{"num_hidden_layers": 11, "hidden_size": 128, "num_attention_heads": 2, "num_key_value_heads": 2, "head_dim": 64, "intermediate_size": 512, "vocab_size": 8192, "hidden_act": "squared_relu", "norm": "rmsnorm", "norm_place": "pre", "norm_eps": 1e-06, "positions": "rope", "rope_theta": 2780.0, "rope_fraction": 0.5, "qk_norm": false, "attn_scale": 0.125, "bias": "none", "tie_word_embeddings": "early", "parallel_block": false, "extras": ["local attention windows", "gated attention", "value embeddings", "hashed n-gram embeddings", "a smear gate", "short convolutions", "an embedding shortcut", "learned residual scales", "capped logits"], "init": "uniform", "init_std_qkv": 0.034, "init_std_o": 0.0, "init_std_up": 0.034, "init_std_down": 0.0, "optimizer": "adamw", "learning_rate": 0.00283, "beta1": 0.9, "beta2": 0.99, "weight_decay": 0.051, "lr_head": 0.0162, "max_grad_norm": 1.0, "warmup_steps": 599, "schedule": "wsd", "decay_fraction": 0.84, "decay_shape": "linear", "final_lr_fraction": 0.0, "batch_tokens": [8192, 16384, 24576], "max_seq_len": 4096, "doc_mask": true, "train_tokens": 117300000, "max_steps": 8048, "dataset": "wikipedia_en"}
Each number is 500 + 25 x the weight over its row's rms, rounded and kept within 0 to 999. Layers, rows and columns count from 0. Numbers have three digits each. The size before them is the row's rms in percent of the matrix's.

# layer 8 MLP up, 512x128, rms 0.146, rows 113-219, columns 0-63
090:495463487505512530492482489485506469501471504505517539500503534452501515479500511513538478493452481504509508529494486497553484513477524512475472506527515504498469505531505472493502521492523480
097:527520490527486545493477490516494497513474469517482494508500498440527489499501465524448527469504474556528475458519482475516499496516493471480509522514522465503497494468557464483503534506521501
100:526501495508512534522526506478486499474545522497497492556550504494526487509517496533495510489510465477539480506496501498467516492462468496517562508474512489495535513486467507524499520518498478
115:531500533465507525472530534536506479470525483484492492525537498498490527497486505504485467487510506476494496493556475492494514500479495508459446493480511492489523479475517486490483512512520493
114:514471498493504510529527485459545495508500527485488488507565497483519496472513444452508522550509512502489492526499498485476519485468494522449469482534465487548489499531490506510484455495501458
089:493459491521519502509518490497504511518518494530486564467554476525473473512533510454509527530502500489539508507460478486509505516507541537482546504505514503482518461540521523520503500518539505
107:498478532461450496535473560509510469493509511531509479507502531501494509533492488475471508514483478509540551502503486537490503526522497528486494514489546503488476486511495542491539516482499468
113:508496510456481548481531494498470498495475530525443494537519532469512510492501490506480507517456487539526493499502500514532500510508513522515540514472487495524550493536524465505506503486484487
114:518479513500552517511496526536510457505511476509468510493501527492497490551486526465514499527497457508502478503508529458495503491479534466482540452482476480492500508545502521497480463439541480
096:532495485499507489496483475479546528486478554504494534492505482494502497500520487520449506476518473499537508515454512506488499476554473491442492514485512473469487472537535488502518497514533501
085:511512465459492567489519517508512501498534487481461516518528517475508490492518452536495547486451513493521478449536486533488504515516521535489524445520475480509520524499513507524482551509519486
087:524456474429454483523502493500524491479530511501519514507541519512513515494510483511504522495510516480532488479503492499482474497523478497504505447506520504452516519503467489516491497526456461
096:522463496501470533541514530541481483480498533473498467540491551464581510517520507525485526535496506465514506487507508482455495522517462458501540483527526501503486476534509512489509535468555497
108:514495505483460487514523538488528513455543505499499475497483531520490512468503492452524506521487492563489575484504516492519481509501498500513494511497516454490517479503505522511483489528470473
108:528479484497496509481474470539473460505504523503458508564512492487503508478541515522502505475516449530479530504501516472497467447486502511514494483529477504489521463507507512481540516484525465
104:527503530506458492550496503514484525460501554516509472513540510457536473526505494523509534504424458511494483461476500515535490473524483483515563480515482541512482485466476463514489540439459518
098:513466495473447532476517564543503507486515522501510488535485510473532488520504469573519501519492493488526483522516516549545497481488471502502507456463495496547498485511494489550466474518495465
123:510479523468482489520492532516531491485521498524501502580484500508513530471478503515464518442476509508492524520472510518503522525488532516475523499505486495478476490536499486487500542480495453
110:509513511473537515569523497560548493477518542472498529486479503488520490511504476520469527506486466486526509535541476544508495490536470537522517478522512476458534483534524522512451504460514478
092:510478501483488505484528505485486483501529518493508489461495511512541495493498486490527498492511500497507497459502544483499477510509438464459510500542491476509523497529561459514501482534464537
100:526491531491486549539476528482488494540467511501457506514489521483535497493515444458518525467513463486482503521485450541512518518528465516497494464495523479544454481500561516468492534459507500
113:516480511516488529545476509522506540455513501517518534512550469454490490493500539488526493493522507512503527459521509510520480459485518503441545455490475433467482505520490512508535538502507486
086:507487491496517524513522479493490475471520524534514502550514453514499517551508491487476507536480454517509477448526525545471482482520481491514527500507491461493531506498492529479488533514491471
105:545509477515474529517485506531485486496467508533479517475468527472564497514477491523466470478488527498508547520478508532534496504572494508473519475518488474488512492479480518510465529506492491
118:526481488528561555552520495502539462525469462474493505529539482481497498503511478455484481547525482488474491476496517521487514472509533475485489487500518502508535504534503469511523487464515431
093:533488478481494479496490461549483521473519483478496495494560495453539521506513500520527538436491499481509512519498562508500503465485481473480499480448520469502504555570509500534498525484484478
089:506508531511475526504490541508486527478496522543512510504467488498457540461455494507489523499489517517471504478477512490515471497551522500500496515512538498518479483472481518481473504498519522
103:522507485486509497498500543516502485532539500479494476527481506537511507481471461509481515482510538492509467466525499481508515470558498512505498483527540501499516508534478500514519496463538458
102:513516525492471548530487478445497489498512512504497498491502484499541485491501462477471511474492538534494474481490571528529521516535457510484511482472483501553498494501527439519469494528532448
122:524489515492516515496486535535482501508508496455486495495498502524529539480521473508525536518517505568522481462520520468479519479515492504447522510545505519539519485554526509492458521445513469
108:519514500510537492499529487512468504496520478455502529479487454520505527483495450514520494485506511527493512508505499524499516486507516489440539495551501449472490477491512511524448543495503509
107:529464496479493517534494451546493485501484475503549525516504487532476509523492527514510473485497482515490494487499536490450500487501506476487552484521459491501489506570475487498455523502464433
073:538503511485481494493515480508478552469553479490446485507497522481453473513501534508500502556483486520468517530494486493514534505524534521529496488492546513514491499522504560549534516514497531
107:520501511498517500532512512514542500496543491499503539508500480526508534453448532479460548478461512508485556476506540494532517515507475478503481538487486511478454507544520486466513494482481502
096:528491517518476500525484492504490547458496494511480495476520493471576504544508461519499526446530501521538545484472528486514468534558490493493534498487504487462546551512484464493498519514529482
035:555466502444475544499504505523528484528507498501510491504500512487523485497477479502494520528443505552536539506524518513488472538537517514496526481503514500495489484504528498505496514483519470
115:516504506489482486495527512504511528485490530504535521489540475510507481492472484470488525529478551495513470477531486460495501481474516572475537522520485505537520465531507488487501499510477476
116:514495516498494528493485517474520450504482516511509515569479537498482520521465499532487525464502529511512547510490530521510504515551497523507511470494508446447461453513511528470459513472548471
097:525458566500474483511502467522544529544476558528496506500536528498520499527522516468490566492494488508486512479505521500511503504482499572501538503518543480523531524515512508513514510545535459
098:511490530464497489463555475506500470515499543459522487536513481509457500499480497493494517509559477517539471521544563497471463490488474475453516471490469504514530445495465483512482488479518463
111:519471504479516552502505506512492497533507516541493531503468514495461495468500540533462530490476481527502489492488530517521452507552489519526478520507502437513492509514515457524466508490474435
111:525499498491479538558486540535499471525520484505479523547493535485500499533522442499504490523476489507521548475471541515510475468539490451500475484545489490522516525526475485535501498461490516
121:527509476461497525514478494540496461474518509521489497500488497502495477508500483530492510497526491488493539467533554556480519486550494492509524512499489485488481537533500449514464526496516452
097:535466510457503528461513526517503512509552487467504510518536556493483487503506490543494522503509508514468497498477510542513541518498470538486537452511527515498463500494506509491448522486478495
098:543502493524490559553462464521536520501479521532549502541509524475502501467448490532496481503516503506526540472545486537496480540514485475496516509507515505481510512541497497467490494525544472
106:515506467483504515493530504497479476461464537486492492522510547484503482493517453518481486489529448495527503497520523547500524484536489524497495502513474488531503525471530532538505530474535504
097:535491493477449482521452511526501556549497479511461478471458507470456513520509511505501488505482480539520529508482496504523523498536530524503535483508506516526498468499533528545495500495521517
110:521513469496505520543501534517474535465488486481484473510521490496519469464506471508492507469464542489503489485497522506461507521510466446527482453480477498478541483544503496475483495443558457
102:518520490493523481490480505445532465477538527501517447517558507498511492504478481494509501486487498490522513485515527497508444495476497525529486527508516494531513538521485502515519503511532518
049:582497528478478502549495538507516520546516484527474525491526499479477514515475485474485528490474496559530513497510548517500465477523506525501552506484530490485498485499537502542513515518479483
101:523486539476509511511487540513504470503528512502495464532491483488515512493533526500500564529533519533473526515491517516524473504464503505520455525529483452480561518483505528514544499497480517
120:526469469487516491493524481539514513530495504483524483516481524495491509477507489532497554529535515495507514503516544463478527501529498464487477490493494476526504521560521515510514471436523440
112:514501522485493481502487470506494498483511494532449499485450512477529496464480508518493546494506494465475483489517530490498530463528473528464545497507451491458453479502559514564476513506533469
108:512485534465522486479545490508553509484483506528525515515490490484468479527465507462498534525518508547508526486474560508482507511502476483486529475512501493480499476492498527489482465478465469
104:519480494497534493494532470509521506520528479492484521477531504466474494466530506496527520567512486478514535501509496544472519459481518483414508491512492475551490498485476538523469544508498506
109:514477502497532499541514499527505463509467511449493507529480525480518493503468472490498518493514473500484518488495462560458483512507514533496492456506491493478511470581508522511472493439477486
032:554461510424481526503524536526541501514523531521510502539501526504492529509452481485509501512481459505541517518543571520493479459512485535478508487506527464520522502527504511517467520517530473
118:507501505499535508503460526541528487518535527476500503497518493521483506497489446514535455542502528500517541523498499495444509518517479499513510478461485464486557511542504504523472487529511478
091:525488539478485501513453501478497467496554534547526511549519472522534453454492500502462518544472516475521481485525487483512489512487508533487494536512504513536505510534470483447503503497483490
088:508472494489537551508499478490514513490523507509459543507508454484530492524470516484501507449530505501499484503530489498539512463507505552535513476499522476517477492540539467530513503488524489
133:524470474477497458491538529522540451516533530464544525501470507507489496455499488528466463487538503518545534475525497485516467453531546517490506472522466511476453522495547507560533497552515495
093:526496483495487483568513489523488483531485484478529472490532517485546455498489470481497507513506484528521522501517500529486486468493477486475532468497505477520561510520510539523521514473524451
074:515534498489513540473514527481496482459504538465532507518516497482496512488486471510547526481526491498488516438531541523489480512504470468449475513516474468515528519501523454469488519498488455
091:515451495494431493517502506506519542520540525525496520519520460484542515505471536480509520504503531552480480487471525525496503507508497508484511524551518472483479510525574521529514452490487486
106:522509475504536485514492505526523506524518511526540514493489517492496506520487435498473520518509516468535506465505471498498518461506523501455493488488530505489505489523477482501490503476531455
093:524522465514449535533512501515526548507506452489482508506504539504496487511517465533523510485484495491498526530499473508503499519523505485454553488486527535493554508521543534537462521439477492
101:534516511501480508540494505469487495524497530495561531489501523492537503465454522501516494452494507506479531501524528508510475487517487503488500490544505498488511462470546505503537484518514497
122:513462532483492508476530459542504529486500488492519484527495503528481533478481510471486520518512488507537521468486532538561524504490511476454522445469497484494485473516516511524457480530473472
084:533462484503507517496476540487514501443496547488518493490467482519484483494485501504513513485489510469473527496507512498534506484492471480463467522553453499487492485516463460451539455498535471
093:499527522467481509505556501502501465494537465487494489453570527494502492524473473486455512525520447529540521464543486504460500535492535517491520498493523462485510528472481494506512530502469493
086:523508477471480532506522481507522491484501472489504496532516554450533519507471448503511515513498486526541536468485524497511469513524499498458518491459486455556502444482512534504481566479543531
104:511491497462518541544540495498550528462552485510469476485498525476498480509468456521524523496449463507511522448487503543497491537538517498454491508468502514534457519515528481505455501452505492
106:529457511463489485476461526526509447495478516485475488535508468453466500528503484482523490489527456479519487498514485467492444463537492555465523530492473511498512462511488492491517500488540498
102:503481539475499492490483534485511458488516478527535504485554499513499453514513491512502512457474498517498559515496534563492495471497508514484499516457527494503488509514548516537520508492494510
078:518474456467548539486507518490501521454473458462481516499496518477463510533487466503490470492462517510535518537540543502467512514489522510474475508515496473484474488475490443503481525503479467
114:532515466496522533556487513487503502493511532502533495518485472498504496518460487503504504504513500483546494426575489500493482482553502497499497510529485508518512495492543510523475443504516459
094:537528531505497487532523508515501466545481496549506528496564513472503539498495532537469566515514489536481533498511511496528539477537523552456545510517519465486491499478509534504519452438481482
091:509512518489527506475529467505497511469523522494507483520478489480527482496518488549487467532432473489489519541506519569481494497477547550506507483497471518492453525527499506504496481461488491
108:540532467493494521514539498507548471482484478529473486481509517484496508500468462523488490505519505520520482453516516508474505509574511502494504453447487484498493535508536492489437539524499471
108:519476459479532499504564564522536471520524557522526504490505476511527528499493503515479531493500499509539476504528556528529483489470466460505508496496547505490511518495529458496421485513545529
097:520491474479523524482543492484530495492512465482461518484502536523574465464506468510517485507512497464533472515543499483542504508535512496480470469521530488516502478499498483471497485448504484
096:520505529497484482501528481515498478522492515504505535521535450547502489533488513486509543545485523481477480424514470487463505490486495476506536438500502474536536474495482483510471514509487467
104:533518504491491473506526504545472522493529532467509483548485478481456501480514499523518524461514511448499515514505498492478494499500488493498478453524554509544500556502500516510519510491510526
111:518496474502465515523488505494502537513497487512547532488505547492541471500492523536495495505537483501504497518547516527470480528548516513473546533457503492492528477483513470489516527545494446
092:507494449510497492536496508551510470505476519416490535471531514496492494496528540548470487482528449486482474489579518535509495491519477471474501498533502525470536538541477501520519500474502511
099:527491471475524500509513494532502499502522504525541525522498494512505479457488503555468510517483503500494478469484491504501527453520470491474547458494497519506524519535483494506481506470503480
095:504453524453496562493548516548485486518512550504517511499489510496537500468505478469525498493495525478511532503500523510484459524478521540488481489481492479510450509489503470569461478519480509
102:528486496527528505567478490523480453490489490531505493470502523460501512471517512447476476496517515534512516499554504518485510476513553492450530499517528464522450519543532506521482541450495467
104:512481525473458506493510557497460514487564512515517480509540527503508475557466449486519516505502497512514492541523520527494516480503517532473507547482486475466500511453493521511505530469533482
103:514510529491515494512497487492493563472495476486470476478519483513493514481534429517530495475489509538484519509501529500484508535534548491489522529519458531530515531514527521504462516464507520
094:499481469469536533498557481533534483505476554459521523496530517532514485508525464508484507486485485489521507504540512503493493517524468547473472466498471485527506459491543489516501515498566470
099:514510481466500481499519470515518517500524509541498499497476490519513516513491452487486519506507539520521473507508485462489541538521477546472510477527510423525466421467565499479499503484521474
106:510505500526519493493474458482549514490513542520519503494515508482454492505491507503474509495484470533479541484491542513529498495524537507525470537440506528505517487488504485507513486499468508
084:510445483471502536474533505491550478489480520476483519526525518494517469517517458506482489529468483495525526537536489535501506544490482492489477516471458490511505493488477538513523537505483481
095:525528466476500479504498459521493467476475498488504475495503498481498528469526506499458459475513472511548518528537513499518494506505532515508501427512504464476517483478490478521500498497565479
096:514455545490529481525498513483490483509506546532544510513501485479500459495488488496515537523493503504498445468493472484529517470545464496495493454499478434529528486509490499540513503446496489
078:530490551500524514472480525503507536516468457463562513539514480434453488533515469461505545458436511489489521481502506518499517520485512489476487492493480467526533514463476498490462472491477455
117:526493500506554522525483481525501485485454501480468472510532507502497476496512495473472536548503482494501463492535522531509496471514513480480536478493504477527495498532469539501506483513529474
090:525521492522486517486507526542518502499530477470484551479468544520489527469442512492532495510475529533508520476524498543527480472470548539473518508497489502509495484479511539496445502508495486
097:507522507532530465483537497467476456468534506493496487526503485494507543465505481495536556490538459527532549497514557552498503496520474529510499507467496473527540453486544513458445495487507500
095:506516556495518524476512510479506445448519497497499490525479454484474497504518490465514486514507508551475510482543502473468518485506440467476503500523487490474518473535523501488494490522483436
130:527519536500488537539510518475531491501470495510536493521520503472492529517487462532544519491519517527543509502518542505539501518545480470492499458504476494502498490521529523508492493464536492
103:535504513458492499488507505514544471481520521479531533491553467480561488518482517500527484485502471496509478511561525518513504498499473492436527476497483472511519525515518495525535502505471489
087:506440498508475479519485522559516508459540526512504532487493487467508520481472500524445490518489493512534518526507473491488503471480520457476489443508552505450489513545472468541492472496491466
100:513491534484465513491470526527514486530522506479497486507494548475484467529502466505526499500538494467508514483542552523474470517551494505479500543574441520496483499469473513494510515466533495
101:523483527469527510482498490534489480558522528465552511495496443496517496511498468496501498487519504501532482516540494524534530474519539508457492477506509465506504509555528494486484487496489471
110:522493544446556496532536510519467511489522543471521473502456483494507480484493478482470498514523491488513460526524476501495476486532450466465485509505483470496510513482505566534494481437552494
# layer 8 MLP down (transposed), 512x128, rms 0.139, rows 113-219, columns 0-63
088:422528490472507475491503492480466505480481460504461447458450446484485502502547517501488499519528489457515510525486518508492523461512512523506551522473482502490491482500470531476509486504509496
102:379519514488489507526497481486528528521485514518490485481510542519479507501444441496520509506505516506530549500476480477515497489514521499528514512492478476495537482502494481519464511466526478
101:495503545537467517561521509524521492551529503504496489549509487483489498443478479523519484459503504522500490523537502519565505577485529522501492568493517540543490490483458533490492503502485542
118:501528494565530485517523487524516447503497493508484488467498477544504474455541488494503474504496489491541519481497471477466486551496511472480474517501476497465479515518511489486448465524511522
109:508498488528514524516490494484514526496528532511471486474481540494489471501534476528499493492511531508479500527526509465500508488494497464469533506548516486483525518509537562531516450512517515
086:424533510530473482508443533467484518486501510516489495519502509488528515478454471484511507454458488495513497459480503545509491499506480526512486553520521483490485525485500477520520507521485489
102:380493532515556493523485522524518447489494479495546460513498522471474504440535502474503518506499483486466498504488509474467485462540531486513481509490526501480463504500482562491535498509510464
120:500453488546454490520503519463457516518503536476502480542492508477474514441514540540478493486506473469512548502479452546479497482458476497488524503504514540510476514513522486494502532508455486
111:510508501534509533510480456489487526542531462555485494454510499517486479508495553486511472468504471501491478516480515463485474458518470509496537478461478516513527531498472541517510523507494512
092:511470498477477473500499493549533438442468543541468533472526506529519520500517540473513517473527513512521488511516485484510524519487520520487480461488512491458532537482496454528491460475568510
089:460499500499485496474513523519526490478525444469504503541489444486500483512487502475502473499486514497507475487556491431484510453474517500532524520473527535520502490466484467488524537489495515
087:484544509474499523542493528511503512497467487501488477529493481547480499512471467507528516537508522480512515498500464478508512512478507476541537508489454474506497416471490502486516480502494561
098:460494542564522485503507479456520515506509487499492526478510503546456453533425543510511497492475493516466513526506524525538523471496508480490490494520473479508481526526495523538499496492493509
106:417474513468496495462494491474492488508510517533504492495468522520509509453502462496466457500497496529504518482466485445499503527466510493495525494475520512551507487521505511483453490546466485
108:487531489494543512525509483528511526505497468500503499507508522479506517496517478484472545509499525484520482482517530477471566510478508483484506509537482523500523475469492507528471518500510490
106:421533472500475497509516467498474467528500519515534514470481535515519463473488459518514454508518502517471517508506497474492441483505502495497522510456493524503454518475487519513505491513524538
099:470526492502471490441477512518493538471544490480508498517479468470495485522461495514516469505522500525438465482513464520541486513517497509469502501463516478521521515507495511510503495478497513
111:452492487501448493533498473531511473527496478530524471533495472483495555459539464522507479534500518516503508494460450513517476501508532471470514510495478513459464501485524472490503500451447488
106:449469506497532482484493480531535479495511471470491514482512491512532490509499512530496521469490517470509459526468511522476495499515506529527530494491505521495523461482534469496522544519525532
094:483525520476520504528505492504532497524518503478582522496494499487529484533505507459485475493484499532499509517537480539507483502489484513521487484460522546533538518502483500530486517480517459
106:417468510502492480516483500487563496531505509506516499542501475496514512501508501470504458542527495519489477488473524477514471500502457512499491487502523511483511487506492502472516524458497508
105:459509496507514511514522501492478510497511459506492487506472542527541488490442449525483451468527537509476474536509482483539511517520516482531482501499501505487511508502533524500487530482511504
086:436517502510495490524487507507473509518466490513526519487479457463494505517478487453504507525521502484525495506486463464493528500527457463542503476498497485484464503473542534519476497517522524
110:479502470524500500485505513453463491460504485505453495526492475537504465531492484542473512472497503494544525511495500494490465471466498518490496567491472501507524529501499470506504506549509523
112:472514497502538533547503430531473498467472499487501540515477484507507508452489517502471475524490492443466454518448487503504468460500454474489541505500523495498514472484505521541513487525487492
098:461564480534506481497491446435475451504527501497529533517500476521513507511513542459496476487511478520513469473534504505523489524484518496470496528462531530542470493454456544481488520534471503
089:412490494478544524520526513541543486511483496472523544520526502488543524546502501469540530532505481473500455501487505535480513525485507496505503445529566499510485508511502511486539452479520481
103:490514488471533484525525501473488475528453494490457516505457511520504521502578476516514463527492464491519494501491478486490455481458482505502476480488509486469516510473516479474527530492467481
102:502497497492493539508455546522541522499502536509498458536525489526492504529487494534473537491520545472519530525524496559457502487514498530517479527504519473526513503475487477482483480512489513
116:477502488517476502514526457487537510463498518501460517469454483478541498478480470479489488506486507505485513462507490541505536490467508510476466502525511525500507496564535520486549482483538534
102:439513491512525508526485544497512534519484464449483527463495489480490519469497508529499491496527496511444517472514483484496503508527559523513453508504557491500497457523516557509517475481523519
109:458487480480438475511508490559511522455463461515542504485511533508441533524507513515459500502516498485476485510485475502520484468536469521466498502429505474488487459519507467469485484528517479
088:453494509485522486490497450516499514548488490512464472508497491496498527519526503493495469515504484529546492507466457477503478519535520511491487443505502475474485505509540484489454504527502525
106:480531486498520499533508520479492512494525485483498515526473506504494512475515481525487479473477484468501487490515501450496458484503492479453457484508487515481500473521492498503497534517473517
101:465507506507530468512523515477524464514514469541540504488466470517494500533490455516515501494530535525493500498498468495549510509469528506497490537511504531519519517541483542456508458524488470
032:469497470488535495490514502489461531517487512519513509474488472531432508475496526531483523493480479487479480502458492482510494519482493516530479482473469521489517487452489436490460492497479522
111:488513482517484465502472525556487512521512462530464482448492483529480495487478507509490547506547571481475491500509476464497539510479486495527556520538494489529483483495497521446509467563512500
111:509503492540497533533532480505508488497524473536514555483501494502509481480509520526477504481480519493495516550464512479508516531518514479511485449511525518527500485474493523477486540498509502
098:458534560504536489493469487515461532470491488545475514515459494514519473490504505535491517483573525498464493506456482452518543516473493530501480530490485487526511507483500542505499508487486508
096:433471496488451498526490486495459515549534477490513509487493467496513548485459500527498512472492489454480469493460436491521501508512533521492540536504494489458474507476529541496505520512513545
110:466505495507494456484504496516520492490510493514492502508480527535507478551505483574450512485498469519505453497496486456533508503525472538486478499543498469534462501489555446513484521478496514
109:460519524473496500531484516491480472515443528478483514492507514515605525489457487505516472514498483498452514494483461466523540516513506494511501539508486523493527504476484504517504506477490505
120:472489455455519510524487527510511538508495541535512545520475498492499485512529537558494489494514538477581475498502512507463516533487460504520478476520508492461524536534505486540494488517471473
106:523457480518505500485509537467478487509521474516473528498534483466545514504458526501489467508543544509467496486455474501510455506482506486519496473556464512483542498477494502525471521502505526
102:457504484544510526467464495520486523478504494519518490458470508479473473513470482514513464453480482475557494495503462504535530527514521513524533527504473505505431510479506491551531519481501470
104:511485506482482489487478588502561480474540485511512556540488486493496511504471504478504466513497485490507493479514468463520485530546517501499513487498557508541507509502475505470527538510483516
099:509533484518507489482498523496497482481512520487523488511500454533461497501520493502503504457487487508485492493479546491514530469445475472485493509495496456495482484449525487495481508508469481
108:410481524476498457510502516505469521526516505521530488499447540461483515497516476495511488525471520505526525491495522514474501483519494531508538512481537527498520513514459557495464455519453515
101:490517522515522511522513459485513481519478490486489544505515469535502485538553493482517493511498492477524487501518526497481502465469467517492536485510516489550451536494476489499533492526479501
051:506496495475540509497512549527521493479506475481469515504500509476451494487508433501489464448508543530481513549461484498500517485493507538484492435513482496506521471514520495489502505485493502
103:502542501482519529516534506539481471504523494473536474510447506498486487489546509454463525492515528534459542486498478461482504485479504481563536523481516486445502510500502481527519511524484477
115:442456480486473527485519453535488523472491449463478505513458474497487503519511550514494480517535465523531536491473502488477505493517498468535510498509494481508538535515455533474518477519493495
110:437565482508530460475453495489510467488508565536505498517482540477514529501497466493512496509511474466549533494542512519477517468476492480487486463544489483543466482526473513487514473529464509
104:410519518477555478449488494461552518498515446525488521519482489474507512524479437501466479519476533501522491519490511516521527494516494494517502523476519466519509504455517491502495477505481488
096:464525513514591500516515507451473506506519499442494515517501486508503512489493453529458505470507500504508469462491498520532501474492493460483493504556532490500544493473529492528504504486468467
107:492455494541533463512512488566501469518473527518500496493512511485453518507509510514532507507455481504511514551482521506476496510486512552476464496517507524516518462498462471491421523495513528
030:469520496515533510414499490493501529505501496507514479518501492495503505570495459484498557504483522496453493504488511505524511546505495500497476515481506496498502474450514479492488524558461487
116:471459490494500499504489500484494493505545489486479501510512522528462510508530485539540506553505512505480460460474504477487533516485489527497508479464459497486556538515531520522518482558467457
094:501490477476483476531500470522504491515485478461527452471495469503496489503505533488502495503521507561499542496518527508491518517516509455479550461537538516500517509470491498510497540494482495
091:439489527518478442496496511464520481515480511527522507449517494498487497465490489508508496514517510467530499554512526508495524482480464498486510517457482523500517500507517461527518509534480522
134:490473518506517483467463482542525499500484509497486498532457516568442460483506494487469479486517533544493497482539513443510532571544503492492512524484492518508477479523482509522492481526475529
098:505478456507488491530495454511551510525447513526491504462522528486507485508522504472496536537502507503491508511480493500494529534491492504518462472524510501486485512487503461450495444475473498
083:458497490491482476516485516497512521538467466514478497495497457501500506516497519470498459511520498515551505544490496480513480454480541517517477450481479498501494468496528488522496497488520522
092:423472497512485468502452479493495510501525529522530491479500514481437518445544536456511514514471470480474510510469480499447480469521491481486454485490479478493476502485468505484510514481500477
103:479462463529482496505501506463503470531439539509466520505529471522495480517532535503516473512521444495497485497486520501525474471468467511495497486505504524498519527468524440554518541507450510
097:502560471494492523478476546529546525484502517520505497520469479505519532472504507467506491507542538492480478520503500527477535468520466467526490458458514521505521506468560499518539522517492478
109:515495466459504499499468474481515489532498457468496508506482483488467463523520477482495481497489515509499451480516458527528504496509523513448501507492480490486462487490501525462512491512490443
118:464530512507532479495509485507502471525482473509476517488519466528539496528510471527526469475545494520512464515480551480468497510518487481466510535532493506441527486480474476530507489488522538
096:505548509466496525545507492490498507515513510540519465435522483502466485555536483471520512484508487537504493468537529536446507541528473536494521486524515456510473536485525498511508515507448492
095:451467475533484446492498490492488479486475547521511516549454477478479514479491508532529461483483511455492506534484537518500509503493487480524474469500463528485499467517482456531475458526532522
091:458501467486537498487476533507507540486498515436492452482495539484513508465521484486479505491461501492469494502441461522514493480522491504501526484497510466507503491453536473460501524510501492
103:518508482527519501517494525497499548459551526507505499509508469499438524489491505545453504470498560510512524487502473491500498515491487493533514480497435524491500491497500516500509512530477499
111:524499511532512497541525469520478491521495521486489509491517487485505443483524514539474494531466528463538489518510509511485499477445513465504510491539516515501508468497502486530449529505538469
097:422532489475477510481492492479518476495479471483490483509506467497521512519523497502515490527523487494530483468496539508496495475522495530522493498486513467518552474483463455509472478498529480
073:570524473496471515510533494488469482525477507536466493473484480524519510504522528487484474510505503512497491463490501478494494485557527489528466479516439504509473451479533448493468512534528472
117:508510516499517487501517489539481486463485482513523474502506485458491504470479483491499509490530492480531519509579509509515539446432524523549485512515474483461493488477504507538485502453501514
099:432542475474501504464549533503501517511500479472502485488538494535503497473523470514493532490462504500435517498488459473512507530526514492486493505532502468502510505532499577498515473513520543
092:424513506477518511465491515526475509474540512478489489492508510521512479502508505525517511522549479526514473475476510488451548506513485516479516543481485526491453431544532494476527479471555515
106:481491464517495455494466501510500498484456488512460452475486519501474520536448532539476497505534527514553489543495509498524503447501511532503511513501474512469509488490499452526486497529484515
106:421513555504535485444497512461525493503474496479528514477504526501443519500514454525485473507477488507499524573528520529501543473523464493462500495468544515519521539486515503491488521468489471
096:480513529481538468472527501532485474493451504491546557504490493489412522502543506496541497481515505497448487499526508499512526497476501485482490516508510489521462539489472442480513530490475521
096:475492494517449496486492513475552501547487480541489498478475544506515523523517504542545531497513515494499546509523494478527499524503526464487514527444502470472485476465487499513494468501505535
107:451526494500482545451483510531495476535521516522550501505499533498474492521502488532490498487528534500496472524468466508495492505509486474497533501466494510499489496523472520462581531516522506
109:466528501468491498472535449508484492531505480504508470471507504459524463487480463512497461484513493505468505485510503497494516514511536473474509508454516516525483506527479492462511533504502489
088:412506534511509486476495529477501505479477495562492470516477537485521513502498442467544490536505556516535507518463480496512515509491545524507532513477494457504482469463501500443493495537477480
097:436492501552484490472495444455471483526489479491474480481495488525531498472504512486498433491525491511472507494488455498497464516524495431504452476509488487515525500480509507510481482498478473
094:456464473537477537519506519472465494456484517444507477497512486514487506475509564526527499520527483501470522500481492489460518503488476502508491469524485506481506528494480541484500526476487494
101:468486478504534480495553520454457512509521482499492481523509506541504484486480467530488488499543536483488479467490487471522492463487528455519481493511490508436517494509535484540466534516475505
104:459456453474525512493543538485522479490477508465515508457506463513519491526553532496473472477470487519521481465520535497503481492458502507506503458535522554492462490543500479554526519482499507
102:432498489497535493465525508485533449500491459458528497481551494482507491494487522516479513518538529490506488507525491509487480460493483460474557540508510500491494501507480525433507438479529478
091:495530500520492502481466482509492498479474486541515487522459475498495484455483556460498535497482511550545521492480459486507487500496541476515520555490511441475484533515463528483489533510517514
102:422493524482531496489495538490531439532460505453536506520503529513486535508487502528495470470504487529476518487536501506484484460463556477494512498504530531484451490483497520517502514498490528
101:476481533483454509497530523477448492512505515499508474492476494481490532498465478485506529530493486436545498515472494462473471486489441478498517510486475513509500491482516532496474536508530498
088:534478515512482502533500480483466525511435482499485521482444477521489512502493519479470482503464513480496491487515493528485499508527487508583534521495496464472520460522508528501492513480479497
100:498482509473517470535493500518499498497475508543493461520516429500437525532505501493504543495483501485535466475460477494491519501495523518522521531526516462466503510478505482499491503500495527
097:433550478513514510504535489499474486489452499467448446490507518512466501487515480512481519476538473517500525447488480487486493469461507492522519479567533499508482521497508520490512517486519485
083:456490454455509506498547529523561427513458478510463470499519523562544491474494481541512478473539451540503514513510515475474501490512514500497485498487451489527476534478510499478516489463469489
114:494505470498502538463533504514490507484531550471471520461527509510518481517504535496497434459452528537522471487501519510507501523486526513514514473496496513512477496509473494488550515529484503
093:448516504528543491512530483508517523512517474476480494481528531501493482571497467532503474476470483510466491479472450534517522506485514479539493503491460553544485503482509500511508501495471522
099:402497488462472509536507534481469500489501491520528443498494519494443538513495506516447492511471459485501501460461463484500476463481509488526493493517526505523464492510496463491508528523507487
095:408485505496462471491467512498489524486483486521547486492498543479485518503478480456514536515451495500537550529522483540497477511486485537496500475452507511501533533469512524499447485470484488
118:477502527479511495495466491490454455482471458479521450501534456518515465549547524495520490503527475487509441497514487461508516522534499497508537491508512503523501454487490531522511497480526477
105:479543522487498506520474502465501487516539479497508490490502486514508537508495445544500471495543483520527474497422481445505513482558478475518498462528506526558504515495458473490518501516502517
090:490522534519499518518537484489463497531529465447505533509529513526501477512480499530546485518492511477528489461488478519526484522484546532526566508489540480505478471480506513487478508519501541
104:505500528496504530495532515516491483487537484493510525510500504503548536510526517491493546491503479517547503480499537521475490499471475510531516493526486489414512447521505456500461481548493458
100:482557485528543524539488486483520461477503478500463503532504521522523515467507508531508445490536494496527471519497540489510445489469489522497494506510511536506505520523516508487507501538467496
109:542451468526476509529465496528494512497505543500494476473482543501546444486487517539491486531492511484488484501487511475475497488465474510468495517501493487548527511480498488503530536496461493